python train.py --positions="rope" --decay_fraction=0.434 --seq_len=1024
Each number is 200 + 30 x the weight over its row's rms, rounded and kept within 0 to 999. Layers, rows and columns count from 0. The size before them is the row's rms in percent of the matrix's.

# layer 4 MLP up, 448x160, rms 0.0741, rows 132-189, columns 40-79
112,225,168,228,179,183,208,180,222,216,180,162,212,210,243,144,219,186,239,170,215,204,173,189,195,181,236,185,191,204,220,188,214,172,203,167,225,189,190,149,194
104,229,202,229,143,182,212,193,156,242,204,185,208,211,207,182,170,231,204,242,185,201,218,198,193,206,162,197,191,183,211,233,203,219,222,207,254,207,201,167,149
112,192,210,222,225,178,157,185,163,225,207,205,191,212,206,245,208,153,144,178,219,224,250,194,181,227,207,220,211,233,212,252,233,154,158,229,223,205,168,226,251
112,201,225,257,206,214,206,215,199,220,230,227,201,210,222,207,201,188,185,191,202,163,174,175,100,192,194,205,179,216,229,234,228,187,221,181,162,237,214,177,188
100,164,248,159,170,215,188,205,214,185,148,199,226,295,201,198,153,183,209,154,182,206,202,204,152,235,188,151,191,163,184,225,207,244,212,216,238,187,167,190,258
097,177,221,218,190,168,197,199,227,157,213,226,181,210,211,158,205,212,241,194,218,220,186,183,213,257,241,148,185,199,184,222,214,226,206,219,207,280,142,166,240
111,171,245,217,183,246,140,195,198,165,231,194,191,212,185,233,189,176,229,213,235,187,181,188,253,186,195,200,166,190,192,230,237,223,211,184,173,228,192,208,215
097,212,125,224,146,177,198,213,225,206,179,192,242,200,198,170,249,207,182,229,246,158,195,174,187,190,199,182,205,291,203,248,142,208,203,178,215,189,196,172,243
102,233,171,208,179,161,243,197,149,193,224,247,137,204,202,181,219,199,156,249,235,218,169,216,196,200,209,216,185,183,163,228,148,222,154,262,159,207,199,193,167
103,204,196,162,217,200,173,193,165,175,162,220,196,183,215,165,209,183,267,195,271,216,202,204,221,182,181,226,203,188,221,217,194,171,197,219,214,248,204,188,177
093,162,224,198,185,231,117,189,274,186,149,205,224,173,238,212,131,148,224,174,229,180,191,202,171,171,228,148,210,157,210,195,206,192,201,163,186,236,231,197,184
094,204,210,177,193,189,196,236,209,230,195,159,192,202,211,174,214,171,180,226,226,163,206,221,220,184,188,199,218,216,218,219,184,197,212,215,158,195,229,206,181
098,249,135,194,123,250,211,197,149,172,219,199,203,222,186,193,229,186,188,218,181,244,205,193,217,194,195,216,206,178,194,225,208,202,234,218,212,148,233,229,201
105,194,140,170,196,217,221,176,212,186,171,240,223,227,191,150,201,194,174,222,150,227,142,225,187,175,217,212,110,205,222,189,232,198,215,225,222,168,210,232,254
091,211,203,157,225,184,219,215,218,236,186,140,196,157,235,217,212,232,166,176,269,212,189,164,168,203,180,193,139,266,205,241,187,179,205,182,228,223,214,113,212
103,120,199,185,219,269,149,278,216,199,193,216,185,222,206,142,195,185,218,210,190,185,156,175,201,149,236,162,162,191,163,236,179,208,215,203,236,176,193,193,206
094,197,177,217,191,194,234,205,151,164,174,192,202,132,215,214,216,222,164,193,155,208,229,123,143,227,181,137,161,232,197,164,201,194,181,220,230,170,163,240,158
095,228,203,239,213,221,250,163,194,176,188,237,181,247,202,225,215,144,176,196,173,207,164,170,199,218,190,215,195,184,202,196,224,201,209,186,157,220,212,208,202
105,239,149,238,205,220,227,198,169,234,138,158,250,152,186,228,223,147,185,201,190,218,210,158,169,204,184,197,163,229,205,177,198,178,145,180,235,243,213,208,199
109,199,168,168,199,181,246,228,163,174,185,160,198,165,163,207,204,202,187,191,175,220,233,180,239,197,167,176,254,156,210,189,215,235,183,195,188,160,208,264,186
089,210,160,191,182,146,244,195,103,209,213,181,184,151,229,213,180,197,167,168,186,225,194,146,151,256,153,181,165,208,189,224,194,173,193,199,178,220,229,214,201
093,288,234,237,234,193,224,274,218,204,194,211,172,168,213,241,201,163,234,140,220,221,133,202,190,257,237,179,222,198,259,233,227,246,245,219,242,235,223,226,193
104,198,193,149,229,161,248,261,179,221,163,217,158,197,205,260,205,207,190,200,227,225,103,217,211,217,192,183,214,204,197,169,209,175,179,179,215,169,170,192,168
107,149,251,217,172,195,193,173,229,203,211,204,160,206,190,181,231,208,255,159,214,264,246,187,235,166,195,216,217,183,178,159,259,192,177,215,173,142,276,180,193
105,192,181,221,200,230,194,148,199,189,248,201,152,231,199,225,125,211,224,158,197,169,181,195,172,232,168,179,218,186,210,218,200,217,204,167,221,183,206,206,195
101,194,193,195,190,185,238,187,202,253,229,252,189,262,194,201,146,198,204,225,147,203,182,226,176,218,179,153,222,186,222,247,178,209,254,186,204,180,235,193,229
103,223,242,225,172,193,199,225,209,225,192,246,166,219,205,158,178,207,212,181,202,179,186,198,225,221,250,212,217,173,256,184,209,225,226,180,138,168,221,276,218
102,245,212,163,210,163,197,205,259,223,231,153,202,226,171,164,204,221,176,217,228,206,198,227,219,196,168,200,226,204,204,190,180,186,199,168,200,192,217,193,238
104,205,206,200,218,221,180,167,201,215,189,183,155,237,229,212,210,141,237,124,170,169,220,214,281,227,202,141,166,176,229,243,245,209,246,162,180,232,198,220,221
091,155,272,240,187,240,236,174,190,167,241,221,186,199,194,176,181,194,178,195,253,223,216,174,214,131,191,161,155,231,144,207,253,192,197,222,230,209,226,172,154
101,179,234,231,187,237,182,199,204,159,194,171,155,144,222,159,210,207,238,195,235,201,222,178,210,184,212,213,214,208,199,167,200,150,185,136,207,251,197,233,192
099,205,151,229,204,154,227,262,189,166,203,159,203,225,213,213,205,185,187,172,226,184,219,208,189,255,227,270,192,207,165,218,199,172,219,209,208,286,171,121,179
082,244,210,202,216,252,209,231,176,158,230,186,208,240,178,167,195,238,181,218,175,195,201,203,185,233,216,219,271,168,194,207,207,178,203,197,196,162,241,174,199
108,169,204,187,205,204,211,163,168,211,176,178,204,245,205,178,237,251,156,184,176,243,230,294,213,220,209,166,231,192,219,220,149,213,180,181,268,206,238,222,217
084,181,175,195,228,210,268,179,166,132,188,221,238,228,189,219,229,228,178,203,213,208,195,230,175,164,189,171,163,198,211,193,203,180,211,240,257,166,210,137,216
089,242,221,196,244,201,189,244,231,256,214,206,210,216,168,217,183,130,220,172,220,199,207,225,183,193,189,243,216,217,216,210,182,240,238,180,223,219,243,211,164
105,197,208,219,186,164,188,244,174,224,220,205,185,183,190,205,229,212,191,198,191,231,189,147,193,221,234,152,229,176,218,229,222,187,206,174,149,191,181,230,226
107,141,203,180,273,208,163,178,236,154,249,249,233,241,192,196,189,264,233,217,213,182,211,223,211,179,192,187,255,207,196,220,208,194,176,206,189,193,217,184,246
091,242,192,242,150,176,186,141,191,220,245,131,172,181,165,248,203,194,217,198,200,186,239,205,177,235,150,195,200,189,183,217,265,210,170,209,150,185,182,188,169
102,196,198,212,193,179,230,232,209,220,196,251,232,240,225,224,157,220,168,192,185,286,180,146,182,163,196,199,157,124,203,188,211,181,195,208,185,209,239,216,242
101,260,203,227,195,164,195,161,191,173,228,167,226,247,187,213,213,166,217,169,143,198,212,257,191,242,226,139,230,257,215,205,155,179,179,160,237,166,185,192,226
101,212,188,207,175,196,191,199,206,283,190,161,254,160,210,177,214,244,153,247,260,174,231,205,160,165,174,203,188,233,227,191,199,185,238,190,246,165,243,233,160
096,163,216,195,180,194,239,190,196,226,212,148,147,238,193,225,220,207,186,206,184,207,243,191,196,227,224,188,173,206,204,222,199,192,203,211,174,151,176,194,241
101,190,198,175,175,205,203,197,142,162,164,238,171,171,211,182,228,227,159,179,218,201,179,239,204,225,268,193,171,221,198,196,186,201,149,196,203,197,210,228,220
096,242,126,199,204,233,243,222,202,188,196,207,231,203,263,235,214,225,199,207,174,217,206,222,205,176,192,276,184,184,278,203,192,215,223,195,153,168,173,220,246
098,215,208,245,210,219,257,176,160,251,208,214,224,189,187,229,233,199,184,173,197,200,211,189,137,180,171,214,272,202,208,195,196,179,228,151,228,189,245,143,238
101,208,192,160,203,170,215,172,108,228,226,182,200,227,209,242,203,210,177,211,161,167,220,199,218,265,185,198,222,236,259,268,250,183,176,213,205,209,187,190,209
125,207,235,256,231,222,140,152,192,204,203,140,197,133,155,193,158,190,207,156,188,197,181,205,181,206,182,141,198,223,179,193,229,192,196,217,243,268,241,193,193
098,185,214,232,210,185,211,175,187,194,280,131,220,198,171,224,199,182,176,186,176,198,249,196,185,195,201,137,182,182,209,198,249,211,208,187,230,208,169,191,187
100,193,221,251,217,218,174,141,198,191,198,231,133,169,220,192,185,183,189,204,200,182,252,226,179,187,198,200,148,190,254,262,196,221,152,201,191,176,146,186,188
111,217,219,198,169,222,191,214,200,217,213,239,202,173,207,233,189,230,167,168,236,206,203,154,221,191,207,211,226,151,186,242,186,168,242,187,210,224,236,226,149
102,214,181,232,200,189,196,198,240,169,214,200,191,222,175,263,229,179,221,197,197,187,173,167,190,183,173,177,207,214,259,180,200,238,188,166,225,190,218,163,272
086,145,183,194,141,192,174,171,168,244,194,232,194,150,209,193,255,217,204,146,242,235,240,173,156,155,183,227,214,193,196,200,210,156,225,210,205,212,282,227,175
097,164,186,254,179,212,196,219,214,204,178,195,210,188,224,121,239,192,218,171,243,209,207,232,109,170,148,222,157,217,177,225,209,190,174,205,246,216,217,143,195
092,201,204,229,207,218,169,178,270,176,217,230,185,221,229,169,211,248,182,190,205,189,195,175,185,192,212,216,230,223,187,218,169,186,253,222,235,187,223,179,193
109,200,218,227,252,204,240,201,164,227,149,147,155,223,197,206,246,176,202,167,174,173,172,253,192,185,169,186,150,190,211,238,154,209,177,217,188,195,238,173,239
099,196,193,134,174,157,262,164,229,162,166,188,196,215,184,192,237,200,214,184,219,261,200,199,187,159,187,238,148,235,157,216,255,188,191,208,193,247,174,195,152
121,202,148,174,228,180,190,209,185,208,195,231,225,208,207,209,166,188,256,208,158,162,187,201,224,148,215,205,271,189,283,152,250,236,201,230,161,185,182,214,212
# layer 4 MLP down (transposed), 448x160, rms 0.0723, rows 132-189, columns 40-79
105,253,177,233,229,213,177,167,237,256,185,256,176,154,216,170,201,195,174,224,166,173,181,226,234,238,210,201,167,181,187,165,178,196,202,182,155,240,254,211,215
105,185,232,166,218,234,182,206,176,178,214,194,194,209,196,214,190,164,269,129,167,203,225,216,194,173,168,222,220,199,264,230,218,190,213,212,250,228,212,237,216
108,100,168,204,265,167,188,176,238,183,170,164,207,243,185,213,194,208,211,167,222,207,245,260,187,201,217,247,198,224,230,205,191,202,176,188,194,200,222,202,228
109,198,154,202,207,196,204,199,226,167,197,213,232,228,191,134,228,125,177,92,203,182,181,176,202,203,174,223,205,149,252,178,191,145,201,172,220,205,201,173,214
096,264,202,217,184,213,183,212,201,212,240,163,167,133,235,193,226,226,172,249,157,197,173,154,221,190,211,177,193,202,232,176,214,176,209,161,218,181,220,228,171
096,172,175,195,173,252,143,217,191,194,194,229,224,230,274,213,208,250,210,215,143,215,269,199,176,180,163,195,220,220,214,203,209,166,241,143,181,200,196,263,207
102,196,222,208,216,193,179,121,151,215,185,168,216,169,136,230,183,249,205,167,237,242,168,195,155,135,202,195,182,177,225,166,222,171,240,160,189,246,168,162,147
101,244,210,194,265,192,236,172,217,220,262,147,188,175,176,230,259,168,175,155,165,175,164,177,213,192,221,205,216,202,206,204,179,196,208,180,204,225,181,155,230
101,214,191,224,167,144,189,172,161,144,228,198,195,249,242,182,256,214,193,264,188,215,178,236,221,208,199,210,230,168,205,226,174,228,188,213,123,187,241,194,252
103,169,178,208,177,242,186,217,230,198,159,188,168,201,166,203,154,247,145,223,127,229,224,250,167,219,203,209,266,173,173,188,200,200,175,189,210,208,171,174,215
089,171,177,220,192,158,212,213,210,209,216,171,195,214,107,172,227,157,172,169,100,217,221,150,225,213,239,165,232,180,186,213,133,173,192,160,152,168,212,179,213
096,203,209,209,226,194,235,238,205,182,241,241,137,159,107,160,208,234,205,188,232,235,208,160,245,165,247,259,165,199,180,211,214,164,181,195,228,189,218,131,194
095,200,223,193,227,175,134,170,256,277,207,182,187,220,271,220,176,196,234,144,153,200,157,211,157,203,178,189,160,171,268,220,226,223,180,208,172,199,214,237,213
105,184,204,199,233,163,218,188,205,172,206,192,182,209,169,180,202,200,210,201,248,186,206,235,226,176,159,204,233,187,211,188,210,199,224,228,193,193,184,201,153
098,165,178,209,207,211,209,199,254,196,186,200,166,210,179,198,240,170,193,152,256,211,232,230,205,214,155,186,181,243,192,223,211,162,173,157,189,203,171,189,227
106,214,191,224,197,246,225,151,150,242,165,177,198,224,215,171,160,189,208,171,182,209,215,209,233,187,199,223,201,206,170,177,133,178,223,172,186,199,193,217,232
096,205,231,221,191,143,161,232,199,171,209,195,186,153,270,186,159,229,168,224,198,224,202,174,204,177,203,215,181,187,191,208,216,209,174,184,265,203,177,213,200
099,245,228,163,175,235,183,182,165,156,222,219,241,218,175,198,175,174,201,237,187,220,180,236,239,225,240,177,240,198,196,156,148,197,169,219,184,211,190,209,194
101,195,209,228,210,218,195,210,247,226,225,130,197,214,125,183,156,200,206,208,187,229,208,165,142,222,210,179,187,203,223,155,173,166,233,160,251,235,162,216,203
103,210,214,224,178,233,209,204,181,118,253,237,186,179,184,225,179,237,200,151,186,205,220,154,122,144,197,189,188,166,169,253,208,200,166,259,254,230,143,202,193
094,188,196,221,184,165,196,179,177,189,154,251,236,179,188,184,249,177,186,187,214,197,190,197,258,191,197,167,151,197,192,217,171,186,237,204,144,198,214,130,213
095,244,222,191,224,192,249,208,192,199,166,185,176,197,301,195,186,182,169,177,161,195,245,235,181,194,215,194,126,262,187,196,219,209,198,168,239,211,218,199,236
105,245,267,153,200,207,195,187,180,212,161,184,266,193,224,205,181,183,198,165,199,199,200,163,210,212,225,157,197,151,194,219,151,159,180,205,157,170,184,245,218
099,201,180,220,210,169,169,172,228,166,205,266,206,244,271,170,182,189,212,204,217,225,249,169,161,215,214,200,198,246,202,188,190,145,185,190,192,263,192,195,154
107,255,181,228,197,272,213,209,225,219,236,226,192,191,155,204,237,154,203,171,203,169,177,176,168,215,198,251,189,265,171,207,203,177,236,221,239,160,225,187,186
103,217,143,208,205,180,165,221,177,151,186,191,229,218,186,210,223,225,185,190,190,214,215,188,182,213,213,244,230,156,175,243,149,104,192,186,161,196,182,189,192
093,194,203,215,212,192,202,182,144,182,215,229,248,176,123,225,225,151,271,146,201,194,184,155,232,148,236,150,236,265,226,170,207,219,262,214,218,172,239,168,210
106,211,245,179,170,179,226,211,193,209,221,205,222,207,226,138,175,271,150,226,228,167,170,181,184,223,256,242,163,168,182,186,204,208,166,221,201,216,167,205,172
096,160,205,201,188,248,199,228,229,135,178,172,149,178,142,215,221,173,164,179,224,222,216,196,229,225,187,248,213,220,233,235,198,167,172,170,175,168,199,137,182
095,120,228,227,149,190,166,181,160,200,247,164,199,217,241,166,179,232,144,193,226,157,218,163,198,177,201,176,209,173,201,225,178,108,177,188,217,193,179,193,165
111,132,209,234,200,283,223,212,249,218,178,165,147,149,264,210,201,179,250,228,197,245,210,229,168,229,174,206,219,161,213,187,222,249,219,255,204,211,227,206,189
094,192,213,233,220,179,204,214,175,184,168,177,160,201,124,170,196,135,184,185,166,195,188,208,210,201,195,246,197,194,147,196,205,209,205,152,200,236,185,172,227
091,212,230,249,231,197,241,215,159,179,164,176,205,171,186,176,205,224,172,231,225,221,163,193,198,194,215,227,191,190,201,204,177,203,207,174,217,220,228,222,238
108,174,191,192,175,130,166,180,205,219,217,173,231,212,165,176,257,171,266,192,170,202,208,202,183,259,235,221,193,189,234,205,236,225,225,181,209,185,171,198,185
085,241,212,215,202,197,115,230,248,239,230,184,154,189,271,183,178,190,224,229,193,207,198,180,209,226,223,193,191,224,170,199,182,236,198,184,170,221,156,232,208
092,188,179,200,194,197,211,137,159,190,191,167,188,183,223,176,241,228,215,226,232,181,172,195,226,201,196,170,205,193,184,261,194,145,164,220,155,197,200,197,180
102,207,254,201,205,214,156,200,198,173,170,216,233,246,247,198,247,134,194,179,223,256,177,171,189,206,232,175,236,178,193,165,173,131,228,204,173,235,215,188,229
102,164,203,143,204,219,165,174,170,212,187,199,236,169,314,208,194,213,171,178,180,178,159,163,183,211,218,183,189,200,220,179,177,186,160,225,196,143,159,228,228
090,250,204,162,198,191,209,192,209,240,221,235,219,189,98,184,246,206,218,201,210,185,161,198,200,194,237,193,186,224,237,186,175,198,160,259,208,206,187,209,219
100,172,222,217,162,162,201,224,160,214,202,187,229,214,227,213,222,201,159,218,206,188,195,141,171,235,201,221,196,253,203,149,196,176,201,206,193,181,199,261,208
093,223,185,179,152,216,195,233,208,227,116,238,290,178,79,167,177,206,187,238,193,187,230,239,201,186,218,184,188,238,177,207,181,229,165,224,178,227,217,213,192
105,147,183,247,258,176,204,153,219,171,191,185,198,146,167,245,176,172,249,139,174,212,142,156,174,229,182,173,229,172,172,210,204,130,189,190,223,241,179,188,223
102,165,222,164,174,216,170,164,193,150,180,205,182,219,205,213,250,212,226,195,215,146,222,199,174,202,232,225,178,192,210,258,196,262,174,213,189,190,175,207,171
094,266,226,177,235,238,127,204,220,162,231,184,157,185,334,155,223,198,215,130,239,185,229,182,225,212,181,199,190,201,171,236,201,170,185,193,220,229,181,196,191
092,163,218,205,226,227,179,212,205,129,223,237,196,173,391,201,241,204,196,177,208,196,200,229,262,149,219,221,173,224,203,216,246,227,147,230,191,204,262,177,215
100,194,200,204,140,205,257,242,218,165,143,169,246,167,243,133,219,243,153,221,182,221,237,252,184,196,228,170,221,235,174,204,148,183,251,202,239,176,195,174,169
102,225,213,237,221,188,194,197,276,249,228,219,113,162,187,143,205,156,209,168,217,266,179,193,181,204,188,173,181,218,189,225,225,187,206,202,223,196,220,167,190
124,210,233,203,216,191,163,169,164,218,215,176,203,143,93,192,197,196,209,162,164,214,192,192,208,186,150,157,203,183,209,197,210,186,212,214,233,266,220,223,183
102,199,221,174,206,169,207,189,196,186,204,218,180,242,221,210,250,219,201,236,182,209,217,233,149,204,179,163,188,172,190,181,209,230,150,164,165,196,159,253,210
102,259,205,224,258,190,209,189,238,161,235,212,125,189,154,208,161,165,194,183,240,179,173,178,211,256,176,266,163,206,192,233,230,193,179,209,239,171,143,206,206
107,177,227,148,210,148,224,219,208,255,210,168,174,188,246,195,219,201,154,198,200,212,224,218,219,198,179,199,175,185,194,150,195,135,178,139,186,191,184,225,208
105,164,206,244,189,197,199,229,179,198,197,217,219,139,161,200,153,211,204,256,190,149,132,244,180,195,209,200,202,259,173,211,197,211,190,225,233,184,274,147,182
092,181,225,203,210,263,177,218,167,159,208,275,182,187,275,212,220,179,214,193,198,145,205,169,216,200,210,258,190,186,159,207,175,170,219,185,191,173,273,170,154
098,240,209,157,209,215,202,238,216,243,218,225,186,225,170,245,186,215,159,180,163,198,178,195,210,202,272,220,233,176,244,196,132,203,145,247,208,166,202,247,210
092,166,199,191,203,153,190,212,190,243,187,215,182,184,248,193,175,192,199,254,204,197,200,191,245,168,226,142,161,209,248,188,244,245,192,224,158,157,204,216,225
112,144,173,224,169,210,213,202,132,227,193,213,266,199,160,213,206,217,206,224,196,193,164,231,135,173,235,189,240,195,212,181,247,176,210,164,234,226,240,210,204
100,233,230,256,244,256,176,268,195,214,215,211,211,200,254,206,239,210,184,229,180,157,175,182,184,195,194,189,232,148,218,212,263,273,266,183,214,164,234,211,176
104,199,202,167,204,200,213,236,260,159,206,179,204,165,281,183,157,213,195,201,255,220,238,226,204,227,187,165,197,233,185,252,223,174,222,219,213,245,257,164,184
# layer 4 MLP gate, 448x160, rms 0.0762, rows 133-189, columns 40-79
111,238,189,236,213,232,208,210,169,235,173,203,198,263,188,176,161,173,206,183,142,167,202,202,236,219,210,148,221,174,171,234,173,237,212,180,238,243,230,201,226
104,187,175,171,253,198,221,232,223,220,172,141,167,175,180,191,130,200,197,219,172,223,217,175,200,162,170,231,203,178,204,132,212,232,213,205,146,222,139,248,225
112,243,239,196,190,214,204,189,168,234,201,183,205,181,176,246,267,218,237,261,195,240,176,231,204,176,160,199,203,222,136,165,165,222,216,178,212,177,238,252,198
096,155,188,188,127,232,250,175,155,187,225,205,240,223,161,233,214,193,187,168,214,215,148,228,204,186,234,244,163,201,184,162,207,149,139,237,216,194,223,219,160
102,217,161,177,166,135,223,225,145,223,187,206,230,173,210,227,234,207,201,213,195,162,151,207,160,198,252,217,199,184,196,223,161,165,204,223,191,209,230,182,136
111,176,194,173,182,117,226,197,249,229,212,183,237,202,210,153,222,205,177,220,169,233,229,186,207,203,214,205,226,143,203,190,216,191,179,167,198,131,171,222,159
100,179,135,225,146,217,200,224,189,196,195,203,219,178,140,175,180,221,205,239,218,190,226,216,192,181,146,190,211,216,205,242,193,229,153,181,215,207,207,201,209
093,168,250,175,204,222,132,192,214,176,222,144,230,255,175,227,272,185,235,198,150,200,166,166,224,219,171,224,211,178,236,179,219,227,215,176,248,139,192,266,178
107,211,184,205,182,225,224,222,211,192,195,194,208,161,174,186,166,173,214,186,172,164,222,181,201,162,164,187,234,180,219,163,196,164,227,206,131,165,172,239,198
100,205,237,210,146,186,205,205,177,218,235,216,165,205,169,200,181,293,219,222,230,206,185,179,256,195,167,227,176,215,213,151,239,220,226,256,217,213,145,241,192
101,195,203,178,220,214,138,225,166,249,200,191,166,95,162,186,182,196,170,184,184,175,249,224,219,179,241,274,177,217,181,214,225,141,162,217,207,221,183,181,180
101,182,199,152,236,207,149,220,215,156,236,191,233,181,206,201,184,209,173,215,252,196,168,190,205,226,200,223,200,172,233,244,167,187,214,221,185,147,207,202,199
107,159,187,156,227,224,178,214,178,138,205,278,188,208,199,151,166,163,222,192,184,208,175,240,194,258,213,239,205,184,229,218,258,207,176,210,203,217,181,212,241
090,224,218,181,195,191,225,202,170,249,223,155,209,138,163,201,190,216,179,218,196,261,185,189,206,180,193,174,175,206,170,194,174,201,207,184,235,217,203,162,182
101,162,213,258,141,234,218,205,183,220,231,179,184,267,181,209,220,189,237,182,218,193,188,159,175,160,165,211,199,225,158,137,226,199,206,209,151,206,197,162,193
097,184,154,217,206,184,188,163,211,233,188,193,193,193,189,243,236,165,217,219,166,167,205,135,169,208,170,166,206,200,229,193,216,209,216,129,179,185,133,224,177
104,199,204,250,199,145,130,194,193,223,240,198,200,200,200,137,248,244,187,207,203,179,196,191,220,181,185,186,124,196,222,221,202,246,165,197,207,182,182,199,259
105,238,180,211,218,203,254,168,162,174,196,174,195,204,203,240,202,228,190,243,179,223,210,212,221,188,185,245,182,218,203,196,194,252,227,248,227,226,155,214,239
091,181,249,232,174,238,184,184,195,180,254,218,186,184,144,260,180,224,223,166,193,208,209,185,145,165,186,159,159,193,159,249,237,198,188,222,219,250,183,177,201
093,210,208,195,166,166,200,213,186,240,209,213,180,239,173,179,242,179,141,201,245,219,129,261,120,233,243,163,189,179,175,296,150,246,191,176,205,175,274,198,145
092,212,221,193,204,189,154,243,153,243,202,209,171,190,180,241,196,163,250,197,186,221,139,173,249,222,194,180,230,130,233,210,249,203,209,246,187,192,177,226,151
104,227,198,174,216,228,185,221,219,203,178,131,185,173,206,230,181,175,209,257,211,168,227,184,194,157,228,215,216,183,197,186,218,196,188,211,182,181,190,226,221
110,210,255,247,170,203,217,176,201,215,166,163,161,161,166,220,225,219,241,188,176,235,232,201,267,212,193,187,228,192,185,141,256,214,187,225,213,196,233,220,237
108,187,180,236,162,204,197,235,247,241,215,200,253,209,173,200,218,196,197,250,175,195,211,185,173,223,162,198,211,205,174,200,203,191,231,231,180,182,216,198,177
103,228,184,222,164,173,166,188,183,222,227,149,216,213,184,235,195,223,189,195,174,158,190,207,169,190,187,190,227,182,227,207,149,198,197,137,168,194,164,243,185
100,252,172,211,169,164,249,184,186,186,199,239,205,230,189,169,173,209,155,217,191,217,217,172,159,260,174,219,209,232,189,229,185,217,194,192,233,196,230,163,217
106,210,195,181,200,222,186,223,229,158,245,241,158,146,166,185,168,143,218,245,172,186,168,161,186,218,247,220,192,204,176,244,201,181,220,219,204,182,128,196,266
102,190,162,208,196,189,232,216,161,218,172,234,233,167,182,206,208,209,173,212,154,202,134,151,153,209,255,206,202,203,170,193,199,216,199,212,177,200,150,188,215
091,203,269,229,265,214,232,219,223,205,208,254,160,175,147,174,206,200,186,219,228,216,227,234,212,219,196,219,159,225,131,209,204,257,200,194,218,232,247,206,207
111,225,189,208,198,201,207,196,189,215,193,250,219,223,195,249,182,191,205,234,189,212,212,197,198,189,177,218,182,127,160,188,173,239,169,236,179,191,193,164,214
096,240,233,156,187,172,217,204,233,240,217,208,155,167,172,217,246,222,192,234,166,214,222,212,245,206,215,211,211,198,215,159,236,238,180,239,162,197,212,219,204
087,177,257,242,241,188,241,192,170,234,174,189,160,117,179,226,187,191,212,206,191,240,180,210,202,225,190,177,174,160,202,188,211,219,163,203,186,309,202,260,211
105,212,162,212,166,170,204,189,219,174,234,214,223,202,177,211,151,193,192,211,200,207,245,185,166,178,224,189,185,204,250,206,194,200,199,212,232,167,200,211,202
091,226,167,212,184,171,218,140,207,175,196,224,228,211,236,188,202,239,190,185,193,220,221,224,153,197,235,153,221,206,240,219,164,149,238,182,288,184,180,134,194
086,230,218,205,198,223,261,183,201,184,225,196,221,213,207,161,219,194,203,179,218,247,154,180,198,183,239,160,188,246,161,232,191,134,212,191,214,212,267,188,193
105,224,229,223,185,193,217,170,194,243,149,234,148,219,174,236,163,152,211,196,227,215,231,229,218,204,187,170,230,196,200,129,205,173,244,170,199,293,183,216,163
109,244,174,190,194,211,149,217,229,230,253,187,202,189,192,218,221,218,223,285,192,203,230,223,181,235,180,237,219,196,178,242,228,181,185,145,185,170,211,216,194
087,264,167,195,244,137,178,210,205,233,204,180,199,166,225,221,232,214,180,191,189,146,165,178,216,259,220,177,189,194,226,193,185,197,209,201,191,222,177,200,194
092,268,172,171,250,219,196,184,229,213,221,209,196,207,170,199,169,223,227,196,206,191,221,239,228,225,216,176,197,158,187,234,211,213,204,198,205,264,218,177,225
100,195,191,190,154,258,164,262,218,229,182,239,228,186,175,192,194,213,135,227,221,182,183,189,205,135,234,247,227,158,144,179,151,209,200,186,202,177,222,261,161
104,151,243,235,265,188,167,216,175,195,167,221,214,194,195,179,230,198,171,171,167,174,186,142,284,198,185,195,159,191,192,229,186,185,146,194,176,175,221,219,125
093,164,210,208,196,226,198,202,193,136,262,270,199,213,175,200,196,219,226,192,183,242,168,179,214,157,160,233,181,145,144,214,199,188,139,194,210,214,201,226,176
102,138,184,193,138,184,225,249,106,200,148,206,188,206,187,216,222,221,143,233,172,205,196,239,186,206,229,148,176,157,208,173,184,202,158,205,215,191,181,234,225
094,248,145,200,189,164,236,191,151,218,182,183,227,180,200,233,167,199,219,253,143,209,190,211,183,235,162,194,216,142,223,187,195,215,232,174,169,216,135,264,202
096,254,244,277,244,274,166,224,180,213,229,232,220,225,194,202,185,164,168,173,192,197,222,181,220,188,172,232,157,157,192,203,195,193,192,228,168,198,194,215,232
099,215,226,207,201,206,180,254,207,240,231,226,228,198,195,222,198,223,143,225,186,208,252,240,224,247,170,179,219,232,144,227,188,138,250,186,237,169,213,171,183
115,185,190,180,177,202,240,242,174,216,235,261,196,196,196,241,215,180,198,219,177,209,228,156,230,215,196,220,198,175,167,201,199,237,193,207,183,197,202,215,154
093,210,200,173,206,171,195,205,168,210,163,274,179,213,177,189,241,238,223,227,176,190,191,219,174,253,144,201,256,167,188,195,172,240,147,183,175,164,208,240,202
098,175,227,236,150,186,185,202,143,217,192,163,194,212,178,215,176,240,247,266,203,188,203,256,152,267,201,239,232,262,179,142,185,207,200,200,194,214,148,185,201
100,164,166,126,222,155,247,251,180,176,201,190,228,198,217,184,280,149,222,207,176,182,194,183,227,162,177,148,129,148,193,213,261,221,168,199,198,171,194,232,176
109,216,248,199,181,224,177,216,204,151,178,186,172,208,181,201,163,194,241,180,184,177,230,180,234,192,173,187,211,161,208,212,228,211,168,178,178,172,201,257,182
091,205,138,188,183,157,206,140,166,255,191,174,204,156,180,194,191,163,218,196,191,236,216,196,146,191,185,155,270,146,215,167,220,206,197,250,233,232,213,237,185
093,179,168,179,223,218,178,189,202,195,178,175,169,185,218,176,130,218,261,187,205,213,225,183,207,200,157,189,197,206,203,208,257,196,268,200,171,216,186,210,189
089,224,234,196,156,187,251,176,171,217,182,166,201,228,163,238,266,195,217,209,227,222,159,238,195,236,197,243,198,200,166,177,174,201,232,178,216,186,227,195,165
114,173,210,182,201,250,224,197,171,211,164,195,164,204,183,234,167,187,221,184,208,215,227,231,202,218,193,218,203,225,204,143,225,188,182,237,182,221,179,178,235
101,165,199,206,155,183,161,170,171,175,227,200,209,208,168,253,232,251,165,175,216,186,236,211,195,200,213,211,155,188,202,155,227,175,170,218,145,184,179,213,146
109,212,192,184,191,193,160,207,146,174,217,234,208,185,184,192,206,178,226,215,91,199,219,110,232,150,212,237,223,142,200,200,218,235,198,214,177,175,185,245,196